Weights of a small transformer language model.
Size: width 256, MLP 1024 GELU.
Architecture: no position embeddings, biases, tied embeddings, normalized queries and keys, ALiBi, capped logits.
Training: a variant of Adam for these matrices, 315M tokens, 9623 steps.
Each number is 200 + 40 x the weight over the matrix's rms, rounded and kept within 0 to 999. Layers, rows and columns count from 0.

# q: layer 8 attention query, 256x256, rms 0.065, rows 93-119, columns 128-255
# k: layer 8 attention key, 256x256, rms 0.0649, rows 93-119, columns 128-255
q93,183,153,219,221,221,173,202,262,142,195,185,255,161,264,244,217,119,269,157,176,251,190,204,230,236,191,148,177,196,249,258,234,273,94,197,230,277,247,274,239,212,212,172,139,244,224,164,165,221,169,184,116,199,215,190,105,228,198,221,181,151,257,154,190,221,161,165,171,176,220,173,135,152,158,210,156,116,244,193,162,161,199,201,241,263,179,214,164,186,158,258,187,168,197,198,169,96,188,212,194,198,231,221,243,160,162,163,260,187,244,185,168,184,184,184,233,183,210,205,247,233,247,96,184,214,196,174,213
k93,243,281,263,205,296,165,197,186,240,240,185,217,210,172,222,263,282,173,195,146,147,198,244,278,124,262,228,227,211,265,217,192,160,272,268,112,233,172,222,171,331,256,219,206,193,165,220,193,214,232,230,232,196,155,238,219,183,198,157,222,246,194,215,190,111,205,224,249,160,215,160,144,108,166,206,206,218,281,156,240,142,185,174,234,247,171,208,212,90,212,237,228,187,183,277,156,186,226,198,176,230,178,182,223,171,183,142,125,112,136,181,257,211,215,118,239,164,227,222,214,334,141,142,187,273,201,176,185
q94,206,244,159,244,179,133,198,191,208,278,230,162,79,221,272,231,227,103,176,175,223,203,253,184,250,185,169,257,151,201,137,243,303,96,206,212,208,178,232,255,215,222,97,235,118,159,96,167,164,193,222,213,207,168,222,224,163,186,198,209,179,234,238,167,230,226,238,161,152,186,64,171,124,188,158,201,187,231,145,153,223,318,179,200,214,148,215,147,191,172,184,196,216,212,220,111,162,181,258,187,193,216,200,277,227,138,106,225,206,333,103,228,218,224,189,185,241,173,170,252,224,182,145,174,277,167,91,263
k94,223,249,223,173,285,137,205,178,164,220,189,75,156,187,251,189,146,189,151,214,272,275,223,248,158,255,207,218,179,188,225,254,192,133,179,181,231,146,197,174,224,199,205,271,270,258,204,208,254,254,215,118,241,167,180,181,258,201,234,257,247,200,155,117,145,134,262,224,129,176,184,141,96,150,189,248,224,203,137,158,97,187,177,176,280,193,184,164,211,155,201,275,101,290,178,147,170,269,162,171,177,182,178,299,257,110,141,193,154,217,134,234,220,183,85,310,170,228,254,243,309,209,131,197,160,177,235,251
q95,189,183,240,160,251,170,252,344,213,176,208,138,226,182,176,188,218,174,247,193,157,187,198,180,267,190,220,187,217,198,193,209,212,158,294,190,151,188,154,183,124,181,174,200,152,146,247,268,175,219,172,199,114,251,195,226,182,207,207,220,208,147,105,208,136,235,248,222,141,207,183,190,185,200,250,169,197,169,227,233,222,189,249,235,214,138,164,244,201,165,189,215,219,243,170,242,130,211,252,175,202,219,194,242,247,159,133,221,209,157,195,243,221,267,183,115,191,208,178,231,129,158,214,160,317,181,243,250
k95,262,193,166,122,117,192,291,212,171,207,223,174,221,268,182,143,228,194,237,276,195,240,237,238,206,238,181,219,147,164,194,291,239,175,100,145,148,266,269,150,218,189,205,169,285,237,224,205,122,206,138,261,192,235,159,239,237,222,278,250,196,227,208,192,262,207,169,181,167,214,215,271,177,221,219,122,211,223,227,191,194,229,215,153,122,203,227,203,189,191,199,303,149,192,162,197,242,246,183,265,196,164,155,184,175,190,127,177,186,135,150,235,228,213,257,186,176,189,209,178,160,176,211,189,233,246,197,280
q96,155,158,231,201,234,223,138,188,218,192,180,109,252,256,228,280,186,203,208,224,215,184,211,172,215,256,175,176,260,192,272,236,139,230,199,192,114,214,180,196,172,186,173,328,251,209,102,226,148,249,174,143,186,225,194,212,298,236,187,281,211,223,126,176,247,184,167,159,130,165,179,254,187,132,231,86,185,203,149,200,182,267,206,245,226,238,170,227,157,230,278,179,299,238,155,128,150,206,261,207,180,273,304,272,217,167,112,248,225,143,157,191,210,236,233,194,169,369,136,170,233,232,163,191,222,235,261,196
k96,92,164,257,236,208,191,148,221,194,190,231,213,326,261,162,240,174,233,172,257,180,132,283,195,185,200,219,214,196,147,219,226,146,258,162,159,185,206,256,202,156,154,236,135,185,149,206,206,198,223,160,197,170,251,208,218,266,137,207,140,245,251,247,116,234,172,159,173,236,278,175,266,245,160,219,215,169,226,255,237,161,236,143,173,200,160,187,218,170,163,162,154,201,286,187,169,179,184,204,270,215,280,171,224,212,180,169,173,227,188,272,220,221,234,160,156,197,177,104,186,244,209,161,185,140,189,244,198
q97,151,160,167,173,146,252,203,299,201,241,157,174,141,269,277,182,178,212,153,206,222,268,242,237,149,158,169,172,181,248,264,216,282,202,205,191,186,182,140,210,127,147,131,233,209,292,157,231,190,163,165,194,210,185,259,154,292,169,240,172,211,160,139,207,196,196,171,240,169,220,194,244,203,231,163,176,134,221,295,211,243,203,233,214,90,148,168,147,167,259,241,183,247,175,205,241,205,225,208,193,232,153,157,177,143,134,197,229,174,313,228,243,227,220,249,112,76,209,184,152,230,230,194,227,206,72,216,128
k97,252,149,299,343,276,129,114,262,211,184,184,141,154,201,293,233,193,158,174,199,180,203,156,216,275,240,226,208,181,215,224,218,265,217,215,147,186,190,267,288,255,175,171,236,193,264,220,170,200,203,130,211,148,171,209,197,143,191,188,194,228,270,126,201,237,292,188,183,228,231,217,190,177,178,162,312,164,269,160,153,208,230,279,163,178,203,124,166,217,186,199,190,266,223,225,240,196,141,308,200,284,173,259,219,174,162,151,284,218,234,209,234,193,198,199,182,191,185,285,295,204,194,201,148,257,176,227,166
q98,168,82,212,233,272,194,99,190,269,191,204,270,150,203,170,225,275,163,133,268,168,177,224,228,229,225,275,147,225,233,228,182,213,257,209,234,245,173,159,301,135,162,169,170,193,275,251,135,207,182,197,175,214,246,206,107,179,180,121,133,234,165,217,290,222,229,233,159,184,248,227,193,115,297,200,184,198,250,163,203,177,147,245,147,170,152,104,81,218,206,254,199,231,146,183,181,216,198,173,197,164,194,106,211,166,173,275,176,220,304,255,203,149,213,234,161,286,182,246,220,155,218,173,186,208,129,204,220
k98,276,118,289,196,258,90,205,213,160,197,170,168,279,210,245,182,239,180,113,182,221,213,205,245,225,223,270,240,165,284,154,146,131,189,251,269,215,254,166,232,212,239,222,244,145,276,221,180,185,213,248,181,179,232,283,226,188,159,202,214,218,183,181,115,209,218,197,215,245,235,236,160,216,224,215,268,219,210,184,217,176,157,158,170,235,95,201,141,168,196,272,272,201,168,149,135,207,215,269,190,180,209,177,216,236,222,240,202,198,175,105,259,209,206,222,198,143,255,289,231,230,128,198,201,262,200,220,235
q99,168,167,244,211,143,209,216,242,157,211,227,201,168,240,221,191,213,210,256,285,190,227,209,242,173,192,210,188,216,200,292,142,207,161,181,266,178,214,153,182,140,136,196,153,188,177,234,160,135,231,215,220,222,215,236,272,185,178,251,145,263,139,157,256,255,237,278,221,194,214,272,186,212,193,154,227,324,178,250,178,259,134,243,195,148,167,213,219,180,258,202,173,187,187,247,282,180,210,216,194,218,178,153,134,148,133,195,230,230,244,211,250,197,246,162,178,122,201,169,161,155,160,235,228,213,220,143,210
k99,170,157,153,164,194,182,235,200,214,164,182,223,216,228,238,93,227,252,223,229,180,237,215,146,203,210,154,127,152,155,128,127,222,245,123,237,219,261,192,230,136,179,232,232,71,136,210,212,157,179,156,173,278,210,210,132,232,262,229,211,271,166,204,167,223,230,323,156,145,292,211,181,194,256,188,217,167,189,138,183,122,193,254,149,130,185,153,296,201,175,172,286,237,273,154,255,238,208,287,126,203,113,172,279,207,130,211,148,193,298,207,202,170,238,318,254,196,173,257,259,172,144,216,159,221,199,182,271
q100,127,201,164,184,168,159,241,134,182,218,145,234,207,256,238,181,146,188,150,155,209,237,189,234,169,221,213,166,183,272,280,234,221,135,182,173,228,162,275,253,235,188,149,129,200,247,105,196,252,122,110,147,284,211,251,140,264,161,244,181,173,228,202,197,220,246,142,249,165,211,185,225,169,181,164,194,200,256,191,201,195,239,200,241,152,138,211,136,198,216,251,163,256,224,224,266,169,142,248,149,226,141,278,212,144,172,172,260,213,230,255,243,194,207,171,240,138,211,151,246,239,161,150,172,108,230,150,163
k100,222,203,257,252,333,234,57,246,235,167,190,127,158,255,244,280,221,202,131,212,196,201,252,252,154,220,225,150,181,292,260,113,150,221,305,141,218,198,166,230,242,179,186,276,105,193,222,181,240,145,163,85,156,183,197,161,247,203,197,187,251,186,196,207,183,190,254,204,214,230,171,149,157,192,228,329,246,178,213,155,170,205,170,218,226,223,198,141,129,219,255,184,251,209,242,226,150,93,182,195,272,205,179,198,161,174,178,192,236,196,266,222,207,265,189,131,176,203,233,242,233,270,148,138,235,172,152,171
q101,256,223,175,219,233,189,259,209,251,243,230,184,219,154,208,174,230,135,159,224,233,135,182,200,254,196,226,219,213,109,204,138,293,201,180,203,176,167,198,202,195,177,269,217,245,257,163,284,203,153,237,161,150,237,232,244,166,256,242,135,165,112,216,162,222,189,213,180,173,207,172,180,249,108,275,205,202,199,184,219,143,184,251,216,142,182,194,203,232,188,194,218,212,177,193,154,192,230,154,189,158,247,153,232,267,200,204,99,175,139,224,149,239,213,197,207,214,204,198,193,195,209,187,187,244,165,230,183
k101,272,173,192,170,143,138,249,192,190,187,117,210,188,218,186,170,183,239,237,156,171,199,201,259,180,217,201,117,186,211,221,239,210,220,197,206,203,223,194,153,188,189,211,203,276,197,175,175,208,239,210,292,193,187,227,238,183,193,208,275,218,202,149,253,238,193,220,231,229,218,207,232,187,190,201,202,168,234,153,189,185,163,252,204,167,239,195,218,201,233,233,284,169,227,182,219,250,229,166,161,169,135,214,241,206,197,196,158,220,195,158,232,262,144,182,281,230,270,158,238,176,156,187,168,178,249,203,190
q102,212,195,181,181,255,204,241,185,238,224,201,190,236,199,165,162,221,119,208,132,215,220,204,168,266,225,282,232,245,122,132,168,233,209,160,167,143,216,215,179,214,259,257,215,227,219,305,192,193,221,291,220,165,206,110,201,183,191,156,164,225,193,163,175,145,181,217,205,167,218,183,160,204,268,180,209,173,158,131,218,215,184,151,203,187,237,193,169,145,172,204,251,161,151,230,162,220,198,206,255,189,170,132,161,207,221,215,161,209,127,220,207,265,192,221,203,201,189,198,137,166,217,270,153,243,164,206,191
k102,237,180,210,199,126,189,264,151,175,243,212,174,163,174,203,154,177,187,222,193,207,256,153,206,161,150,165,232,185,92,225,242,212,202,246,226,167,185,206,148,189,195,176,209,272,249,183,172,207,164,200,208,220,217,142,266,144,241,222,207,150,187,208,225,261,197,159,209,156,200,248,193,215,232,170,216,195,148,205,205,223,172,253,169,236,235,243,190,221,212,219,199,207,201,238,205,241,221,170,161,229,235,188,159,208,223,187,238,230,166,189,109,207,200,179,108,215,217,194,156,159,205,211,157,227,248,197,174
q103,244,197,247,205,225,201,229,199,187,144,120,307,261,199,191,197,202,218,207,194,187,200,263,91,186,205,184,232,241,155,191,188,141,279,158,203,191,170,181,215,173,220,231,151,254,169,220,269,177,228,206,242,194,207,164,216,200,215,244,109,266,235,282,194,205,192,210,217,204,234,170,219,154,263,220,211,207,163,140,190,160,194,142,143,185,200,162,145,203,228,117,205,265,241,226,232,274,158,166,192,277,188,164,238,179,237,225,101,255,243,235,161,217,186,239,177,254,147,234,169,268,212,246,253,246,197,209,185
k103,186,178,319,268,153,239,245,179,236,241,195,212,247,184,138,153,159,161,160,239,207,175,222,189,253,199,209,227,174,237,214,124,173,235,344,321,185,204,213,177,220,172,156,275,183,227,196,193,158,179,180,186,189,235,206,181,182,107,181,177,153,214,240,179,127,184,219,268,188,122,226,129,241,167,227,214,166,186,254,227,228,213,166,229,254,224,232,185,210,251,173,91,271,184,236,139,124,211,218,275,224,275,241,138,193,175,215,243,246,193,271,219,233,183,187,142,117,250,236,239,240,146,177,191,237,186,136,127
q104,223,215,215,206,132,183,143,163,199,251,177,175,151,181,161,302,257,212,242,159,249,162,128,192,194,192,257,228,189,191,222,159,167,238,223,146,234,178,172,242,303,165,121,182,187,276,197,212,217,217,187,234,229,140,272,180,190,204,132,196,200,176,290,165,147,255,226,259,262,202,216,206,206,174,199,251,200,248,174,115,189,232,199,182,150,163,160,151,226,219,98,194,194,236,303,261,275,157,133,208,250,255,175,244,190,184,159,222,159,200,258,154,175,195,246,203,258,192,228,222,144,114,195,216,111,272,231,215
k104,123,288,254,249,233,203,219,269,219,172,199,208,171,256,153,273,168,228,152,177,194,166,147,172,162,247,163,225,221,255,252,176,218,136,261,170,179,129,163,241,164,216,132,254,147,210,154,193,251,222,270,213,193,245,279,195,219,120,161,182,224,205,109,291,212,151,112,196,233,91,173,123,286,161,257,161,297,132,225,169,230,200,211,215,261,189,198,144,234,200,204,69,219,222,169,238,180,125,239,253,161,208,202,179,185,266,235,242,173,217,256,171,232,182,191,105,146,204,213,212,188,320,227,199,166,181,187,172
q105,233,127,138,123,151,167,149,252,258,218,240,156,245,207,215,156,249,224,209,146,196,213,170,169,158,150,179,166,217,186,157,227,282,241,222,221,215,239,219,203,178,206,230,261,143,264,213,179,205,166,249,200,198,205,171,167,192,144,160,276,210,169,215,211,160,190,210,206,254,166,274,285,238,277,121,262,210,243,155,216,174,191,189,168,233,167,165,216,209,219,161,250,210,135,213,190,265,228,235,176,187,212,203,195,224,238,275,215,205,208,178,161,233,201,187,174,160,270,198,231,192,196,228,200,133,183,177,199
k105,227,141,246,182,196,262,186,222,192,142,201,172,188,254,238,231,176,222,245,171,193,235,191,187,169,216,226,181,205,186,231,240,161,117,301,225,199,190,245,154,120,201,207,295,275,270,219,165,262,168,150,251,259,258,206,240,240,203,245,189,196,261,104,246,248,234,194,157,208,184,189,223,222,212,171,236,184,194,194,133,251,222,277,204,165,199,109,225,221,200,188,131,207,155,164,188,205,172,210,175,261,208,202,90,157,139,139,194,198,207,238,140,204,186,296,107,207,154,238,225,122,215,234,214,205,169,177,218
q106,196,200,224,204,244,157,227,186,183,188,236,179,233,183,281,99,212,228,247,229,246,270,238,262,217,139,232,155,209,221,205,121,203,140,212,220,214,245,212,232,165,191,225,206,205,152,280,214,159,265,261,216,175,207,112,132,214,162,279,221,209,176,207,221,168,154,161,227,207,181,260,224,138,159,170,236,226,187,199,221,121,218,133,249,242,184,210,189,181,199,197,171,108,177,165,123,132,250,279,254,142,204,282,193,173,194,261,194,153,237,156,231,209,178,202,265,190,191,217,172,230,182,206,109,182,191,231,211
k106,196,200,166,82,115,185,276,149,99,126,104,234,238,248,250,181,237,233,207,219,188,292,191,220,184,235,240,175,180,123,197,187,179,212,117,171,122,208,227,156,182,208,259,188,275,178,188,194,250,202,134,200,273,112,135,268,88,273,198,279,258,145,180,252,221,159,248,179,199,238,194,231,227,237,204,205,208,101,152,219,193,196,211,205,185,243,188,331,165,219,209,304,215,158,230,174,240,178,184,177,176,202,129,249,224,193,81,122,142,185,199,181,159,208,265,214,194,264,198,205,156,189,255,238,297,191,229,260
q107,126,251,183,257,308,229,229,211,192,233,211,225,134,264,247,203,140,262,109,249,229,238,175,216,221,219,248,183,267,182,273,227,218,113,230,167,252,178,226,243,187,100,217,215,259,198,235,160,172,137,160,105,193,224,271,168,218,238,235,154,180,157,125,163,233,195,234,171,157,145,198,209,165,211,208,203,212,222,232,260,201,169,263,286,150,186,201,121,165,157,257,157,164,155,216,241,198,195,184,210,149,198,197,142,123,139,134,179,206,247,213,225,191,196,207,210,144,209,212,188,156,212,235,118,244,199,170,196
k107,252,196,178,199,221,113,171,246,243,170,210,224,207,206,252,219,247,241,165,217,182,160,212,187,222,208,229,176,217,230,208,143,185,234,200,154,238,243,163,214,135,228,220,212,145,210,214,193,215,194,228,210,211,181,204,220,196,180,202,210,211,156,147,140,136,204,214,198,174,271,190,158,203,171,188,292,253,188,183,215,171,202,233,128,220,244,139,194,128,251,237,273,235,240,154,132,208,208,216,112,230,214,203,197,183,202,189,107,235,235,186,273,245,277,153,229,194,271,225,194,267,163,171,192,194,201,232,132
q108,198,189,167,211,245,239,234,178,155,180,261,180,142,146,259,172,206,186,262,198,187,246,196,236,262,210,227,218,216,160,212,184,201,199,145,186,230,216,173,191,200,218,255,213,179,146,209,172,115,211,214,134,122,237,204,230,155,225,244,167,230,198,211,275,178,159,164,187,193,164,253,224,177,229,212,173,205,158,152,237,193,154,218,208,175,187,195,223,218,186,248,243,159,217,229,101,205,212,146,205,184,201,139,146,159,235,236,164,191,176,149,189,190,197,172,145,185,199,169,199,153,221,207,209,275,225,174,255
k108,254,164,203,143,120,217,190,144,190,215,202,241,257,178,182,148,147,261,293,103,228,249,120,241,141,242,186,204,139,105,191,226,221,174,186,250,160,215,251,146,142,244,164,150,302,148,198,159,178,183,195,246,204,235,215,232,158,192,194,213,181,184,116,226,223,152,235,193,172,204,278,191,259,251,165,190,108,146,164,147,208,178,190,299,156,226,227,293,193,196,208,244,148,162,199,205,239,247,205,156,186,138,200,178,205,160,222,219,210,163,183,199,285,179,198,208,244,144,191,156,166,233,261,212,230,241,137,199
q109,146,129,117,210,260,171,173,321,197,202,142,104,209,219,212,266,171,268,145,165,221,170,244,206,329,187,183,190,258,261,236,191,226,187,172,229,247,182,195,248,145,114,207,231,163,235,186,248,200,137,147,143,230,265,180,197,219,172,207,252,249,180,133,135,156,220,236,260,212,158,194,169,201,171,209,214,197,200,220,219,179,138,220,199,212,101,179,164,165,214,210,174,205,274,172,228,185,234,226,172,231,224,190,272,285,183,175,184,293,193,225,228,230,227,261,221,231,224,225,192,278,230,175,280,154,190,199,188
k109,178,177,200,235,203,174,178,243,180,198,184,191,251,180,198,203,228,136,143,279,162,162,267,221,274,231,273,145,128,289,212,236,182,181,133,153,223,248,192,171,288,158,250,201,128,187,201,212,181,184,187,211,165,220,248,258,211,279,257,195,232,237,253,166,209,225,210,225,199,236,188,170,151,181,235,237,189,219,157,239,144,201,184,207,96,252,161,107,128,224,214,331,140,224,255,186,235,274,226,206,259,133,167,281,142,198,130,183,187,177,184,314,215,204,208,195,207,217,260,215,255,169,117,216,264,220,183,228
q110,166,222,198,235,192,145,147,246,169,194,176,231,234,170,125,173,152,187,150,294,165,160,195,211,216,207,164,169,166,163,201,191,172,264,216,157,187,241,287,184,206,234,193,244,235,266,215,138,247,255,188,267,199,225,130,170,144,115,142,247,200,202,238,228,155,223,232,143,225,229,205,242,180,259,271,244,156,181,208,226,145,218,154,107,137,202,211,177,241,155,200,193,234,207,223,225,179,143,210,178,221,127,212,214,215,219,191,231,257,168,209,232,212,196,214,273,244,241,203,252,244,211,137,273,150,158,226,195
k110,238,225,161,252,260,181,203,205,219,239,179,147,224,199,236,149,297,188,104,246,144,210,245,122,219,178,239,166,217,351,96,161,155,192,170,210,253,238,126,309,178,193,175,211,90,178,223,247,237,265,234,191,144,211,246,194,204,214,233,218,239,212,211,170,155,216,143,241,250,220,286,142,140,151,187,175,239,205,205,199,195,278,135,209,180,188,132,180,205,226,300,190,157,200,141,185,200,162,231,269,219,270,154,172,210,251,198,248,178,155,175,211,106,202,297,165,124,270,183,247,272,76,206,272,220,199,272,213
q111,316,197,175,219,176,214,198,220,169,189,122,233,92,169,160,126,268,201,189,198,236,264,248,168,120,183,123,189,231,238,195,137,196,171,191,216,201,190,185,232,198,96,261,181,152,136,217,218,250,211,156,213,254,192,210,201,200,121,251,178,246,181,148,150,182,197,225,232,200,248,251,176,137,266,237,219,163,170,132,188,177,239,166,154,166,169,98,138,188,265,133,207,225,232,136,203,227,227,253,226,169,221,201,241,163,152,193,188,179,176,283,249,178,240,342,180,134,233,231,125,285,189,178,276,181,304,262,166
k111,207,167,210,220,163,234,239,184,128,180,164,155,198,209,148,206,173,184,218,308,249,125,187,199,223,224,220,141,175,224,208,293,168,157,202,234,195,214,241,200,229,188,112,235,196,233,207,102,136,204,213,167,261,244,186,234,177,200,186,232,153,277,118,97,177,218,170,195,185,193,211,245,200,199,285,231,139,229,204,188,201,190,186,204,119,212,203,135,221,252,229,243,205,154,218,220,124,210,237,178,257,122,149,217,198,188,143,271,222,246,227,222,239,240,256,183,137,267,226,220,262,192,142,183,259,179,181,218
q112,93,237,320,325,204,214,140,270,216,245,148,232,221,239,171,217,125,229,137,203,191,212,210,118,219,153,111,278,212,230,262,272,178,168,160,229,121,148,246,160,179,233,175,191,218,179,205,143,208,252,171,190,207,302,143,194,206,215,215,177,169,271,133,205,218,169,256,170,203,127,239,183,171,206,156,217,229,199,161,163,188,275,119,255,168,232,154,234,256,263,229,84,271,138,223,226,137,103,251,206,200,205,251,138,233,228,211,274,278,252,191,167,198,261,231,121,191,172,165,157,255,248,175,161,222,147,217,134
k112,170,191,213,217,250,119,206,240,248,234,181,198,255,180,208,181,251,198,175,245,160,167,262,170,223,208,191,206,182,170,130,158,161,226,127,256,240,235,185,257,222,197,241,207,160,159,182,184,178,202,223,190,166,172,199,170,179,182,186,168,217,215,225,150,137,193,213,201,191,231,144,187,175,219,241,274,215,228,192,282,155,188,190,195,236,178,124,267,162,209,241,200,182,245,232,184,162,229,224,205,211,233,239,212,198,221,244,212,227,261,215,221,187,253,177,223,212,209,153,189,264,204,176,165,263,198,273,198
q113,174,232,171,254,196,197,135,235,182,239,160,238,237,198,148,215,177,276,133,156,184,182,166,152,136,161,91,211,156,211,251,204,148,230,252,197,219,219,278,148,228,221,131,255,221,236,211,141,219,178,221,192,155,243,160,179,126,157,192,232,181,253,179,209,191,222,204,170,226,142,188,216,235,197,149,179,213,240,184,173,229,234,194,198,187,256,233,216,266,211,177,121,173,171,260,192,153,101,245,217,195,190,188,132,232,260,227,255,279,215,215,152,196,222,212,183,222,146,233,254,223,251,227,146,187,162,188,135
k113,199,204,184,277,234,143,200,236,247,219,261,199,217,137,235,213,251,176,190,194,181,159,201,173,192,119,232,185,271,197,145,138,197,213,154,209,245,189,145,283,252,218,219,205,147,194,198,184,188,192,230,168,186,199,228,155,189,196,193,159,197,267,250,150,166,167,203,204,218,189,158,179,178,226,248,225,244,206,222,254,173,183,193,241,213,168,150,169,162,246,259,133,184,203,209,207,175,173,228,238,189,269,218,199,201,225,243,189,225,221,208,238,167,231,158,199,158,199,226,186,240,174,169,188,242,167,241,162
q114,166,144,172,224,256,151,195,217,248,224,171,160,217,192,244,213,269,137,181,218,225,206,170,260,192,186,201,266,178,204,197,187,210,175,270,99,182,248,232,182,238,161,191,230,186,158,167,162,266,208,232,156,130,191,168,207,231,151,163,210,227,191,145,247,231,230,291,186,187,118,208,157,150,207,157,240,294,225,184,210,199,281,123,208,93,220,140,209,198,242,225,187,252,178,245,163,153,192,124,298,191,235,150,310,253,205,279,177,215,153,222,204,241,218,197,232,174,227,214,178,191,166,231,148,158,209,218,205
k114,184,242,249,243,184,194,215,222,232,228,265,194,147,192,184,228,140,261,154,182,239,198,166,160,274,202,161,202,187,188,274,173,208,124,167,173,99,152,243,204,220,157,90,165,144,289,203,182,167,280,177,101,171,202,165,243,122,234,230,133,209,295,258,176,221,229,171,195,197,179,186,254,241,180,267,271,255,142,183,241,216,229,177,215,270,186,204,246,286,252,259,129,258,200,127,217,125,107,165,211,184,165,235,176,174,244,254,207,236,130,249,180,242,217,245,124,177,214,196,103,198,244,226,163,170,115,255,203
q115,251,174,196,220,198,246,202,154,162,223,195,178,165,130,211,169,220,205,227,171,199,236,154,227,159,213,178,153,244,252,266,203,210,210,220,225,210,132,207,224,203,217,242,199,208,212,235,164,209,240,240,172,234,227,154,137,206,162,245,183,124,199,235,199,190,251,175,239,226,207,233,222,102,176,169,203,109,249,167,253,190,279,182,242,232,215,234,99,219,172,262,199,224,162,169,133,172,258,210,176,185,238,215,236,229,245,208,95,129,236,179,206,193,164,212,245,264,227,246,138,242,152,213,162,176,181,215,235
k115,218,232,129,166,188,250,196,157,145,201,181,159,197,194,151,211,150,197,153,237,183,216,242,266,151,216,219,171,156,166,192,235,229,117,235,196,144,282,238,201,179,185,196,174,314,168,197,231,218,196,179,166,223,237,219,259,207,173,227,233,203,180,164,241,252,171,194,203,252,185,220,207,209,212,240,207,175,227,224,157,174,207,171,183,213,226,244,188,209,212,195,231,218,186,201,252,257,165,223,119,254,108,132,233,198,229,194,175,171,167,199,230,223,161,195,194,220,257,204,209,146,220,209,257,211,180,153,256
q116,255,203,170,181,175,62,229,213,269,199,223,208,206,168,183,249,225,157,196,201,226,182,131,143,182,191,246,235,284,175,152,252,204,119,228,203,234,155,216,225,181,267,236,245,153,154,190,190,140,231,204,163,237,129,186,171,239,197,202,216,189,195,272,203,202,181,173,258,195,197,194,144,273,211,197,233,183,280,61,164,223,200,150,225,226,208,192,209,162,195,190,220,185,195,71,150,225,167,283,156,197,212,118,258,303,201,197,181,160,225,193,220,152,240,131,226,155,238,224,167,246,155,226,224,157,240,127,259
k116,188,225,184,86,193,263,169,183,113,169,178,209,191,232,228,226,156,145,214,263,244,263,252,268,101,293,260,201,226,141,248,263,145,245,257,172,163,176,235,124,126,174,181,243,224,210,187,215,169,180,169,189,214,173,224,267,239,180,254,208,219,178,195,164,195,133,273,212,166,192,193,186,143,206,194,158,171,195,166,170,249,190,121,197,235,227,249,212,283,167,168,235,184,224,222,256,194,234,170,202,243,97,118,229,173,166,178,150,208,179,190,139,229,215,205,178,222,187,180,228,168,228,171,215,210,230,200,229
q117,91,200,321,279,182,258,141,212,229,281,257,296,330,230,98,210,156,217,179,131,168,240,188,112,165,129,65,335,180,144,286,192,125,236,235,182,74,137,314,51,152,326,195,219,195,228,172,132,225,270,210,248,104,295,113,183,102,161,172,165,173,324,186,271,243,145,207,169,189,118,210,309,237,185,161,141,254,176,238,121,184,338,90,252,193,227,229,315,328,249,207,6,219,108,246,291,139,0,247,159,230,287,232,113,239,266,217,292,329,182,213,121,173,219,164,106,146,218,81,226,212,299,287,177,190,165,219,109
k117,176,208,208,249,211,152,219,203,250,212,237,219,218,163,232,175,238,211,211,183,141,183,276,172,208,164,209,167,216,166,154,131,198,246,137,234,205,214,166,222,234,231,266,212,194,176,211,213,198,213,231,169,192,192,221,167,193,186,213,211,225,202,240,187,178,229,184,192,179,195,149,218,166,233,213,237,266,225,225,255,166,205,198,269,212,187,152,249,157,237,200,127,221,191,223,186,182,152,204,239,187,279,223,172,216,230,240,192,221,217,249,223,181,266,168,219,197,202,185,183,234,183,197,168,194,203,227,152
q118,233,303,163,264,179,255,180,220,263,262,160,205,184,290,224,175,238,195,156,124,159,263,177,143,276,218,239,238,198,215,148,202,209,304,205,196,212,222,229,194,274,209,184,219,185,213,189,256,194,203,193,229,146,192,112,147,230,179,214,250,188,183,246,167,205,206,198,208,186,276,164,148,125,192,191,156,167,198,164,229,278,271,169,215,209,197,163,212,212,85,195,180,217,234,150,160,164,135,225,213,188,233,267,162,200,207,192,235,130,154,209,207,225,161,204,304,235,240,186,174,269,189,160,149,153,246,255,145
k118,229,274,142,215,321,81,239,214,152,175,147,186,233,135,140,279,221,160,237,175,205,195,208,291,150,172,213,271,256,221,216,226,205,208,184,173,201,230,160,200,251,204,131,81,155,142,179,229,253,207,176,206,196,217,172,188,202,315,183,299,316,156,189,186,170,256,140,179,163,215,143,184,232,190,173,125,264,282,213,214,156,261,148,224,231,213,208,146,213,208,229,194,134,217,230,125,175,160,194,172,159,213,221,242,152,183,137,184,208,269,125,282,224,219,173,224,182,196,218,92,209,250,180,262,207,215,174,192
q119,218,280,281,200,134,183,241,208,207,178,210,261,163,156,215,156,182,186,167,238,132,178,334,264,207,196,244,199,210,218,171,234,151,115,208,141,248,212,214,274,243,138,147,234,237,107,109,257,261,194,181,149,229,164,154,198,207,210,186,217,231,197,187,265,121,177,166,161,120,145,218,216,195,204,304,168,168,157,180,250,203,247,200,246,164,228,184,213,278,150,152,206,180,197,155,155,173,174,208,213,129,230,221,96,234,192,168,199,153,236,223,236,225,201,189,197,223,143,216,163,110,261,189,207,260,210,174,151
k119,274,179,124,183,171,159,113,153,259,284,130,151,213,189,203,151,214,252,186,225,284,279,111,278,147,189,289,225,293,229,196,219,199,201,224,176,180,157,188,186,231,221,159,225,281,199,199,194,212,159,217,167,152,188,161,222,131,167,204,266,182,164,254,184,141,168,200,201,185,191,224,218,122,217,108,228,192,175,250,159,200,223,152,235,183,92,144,277,184,258,245,233,140,172,154,168,160,187,217,208,237,221,265,206,243,182,203,283,192,249,222,170,178,165,237,228,168,210,228,192,193,211,226,149,231,165,322,214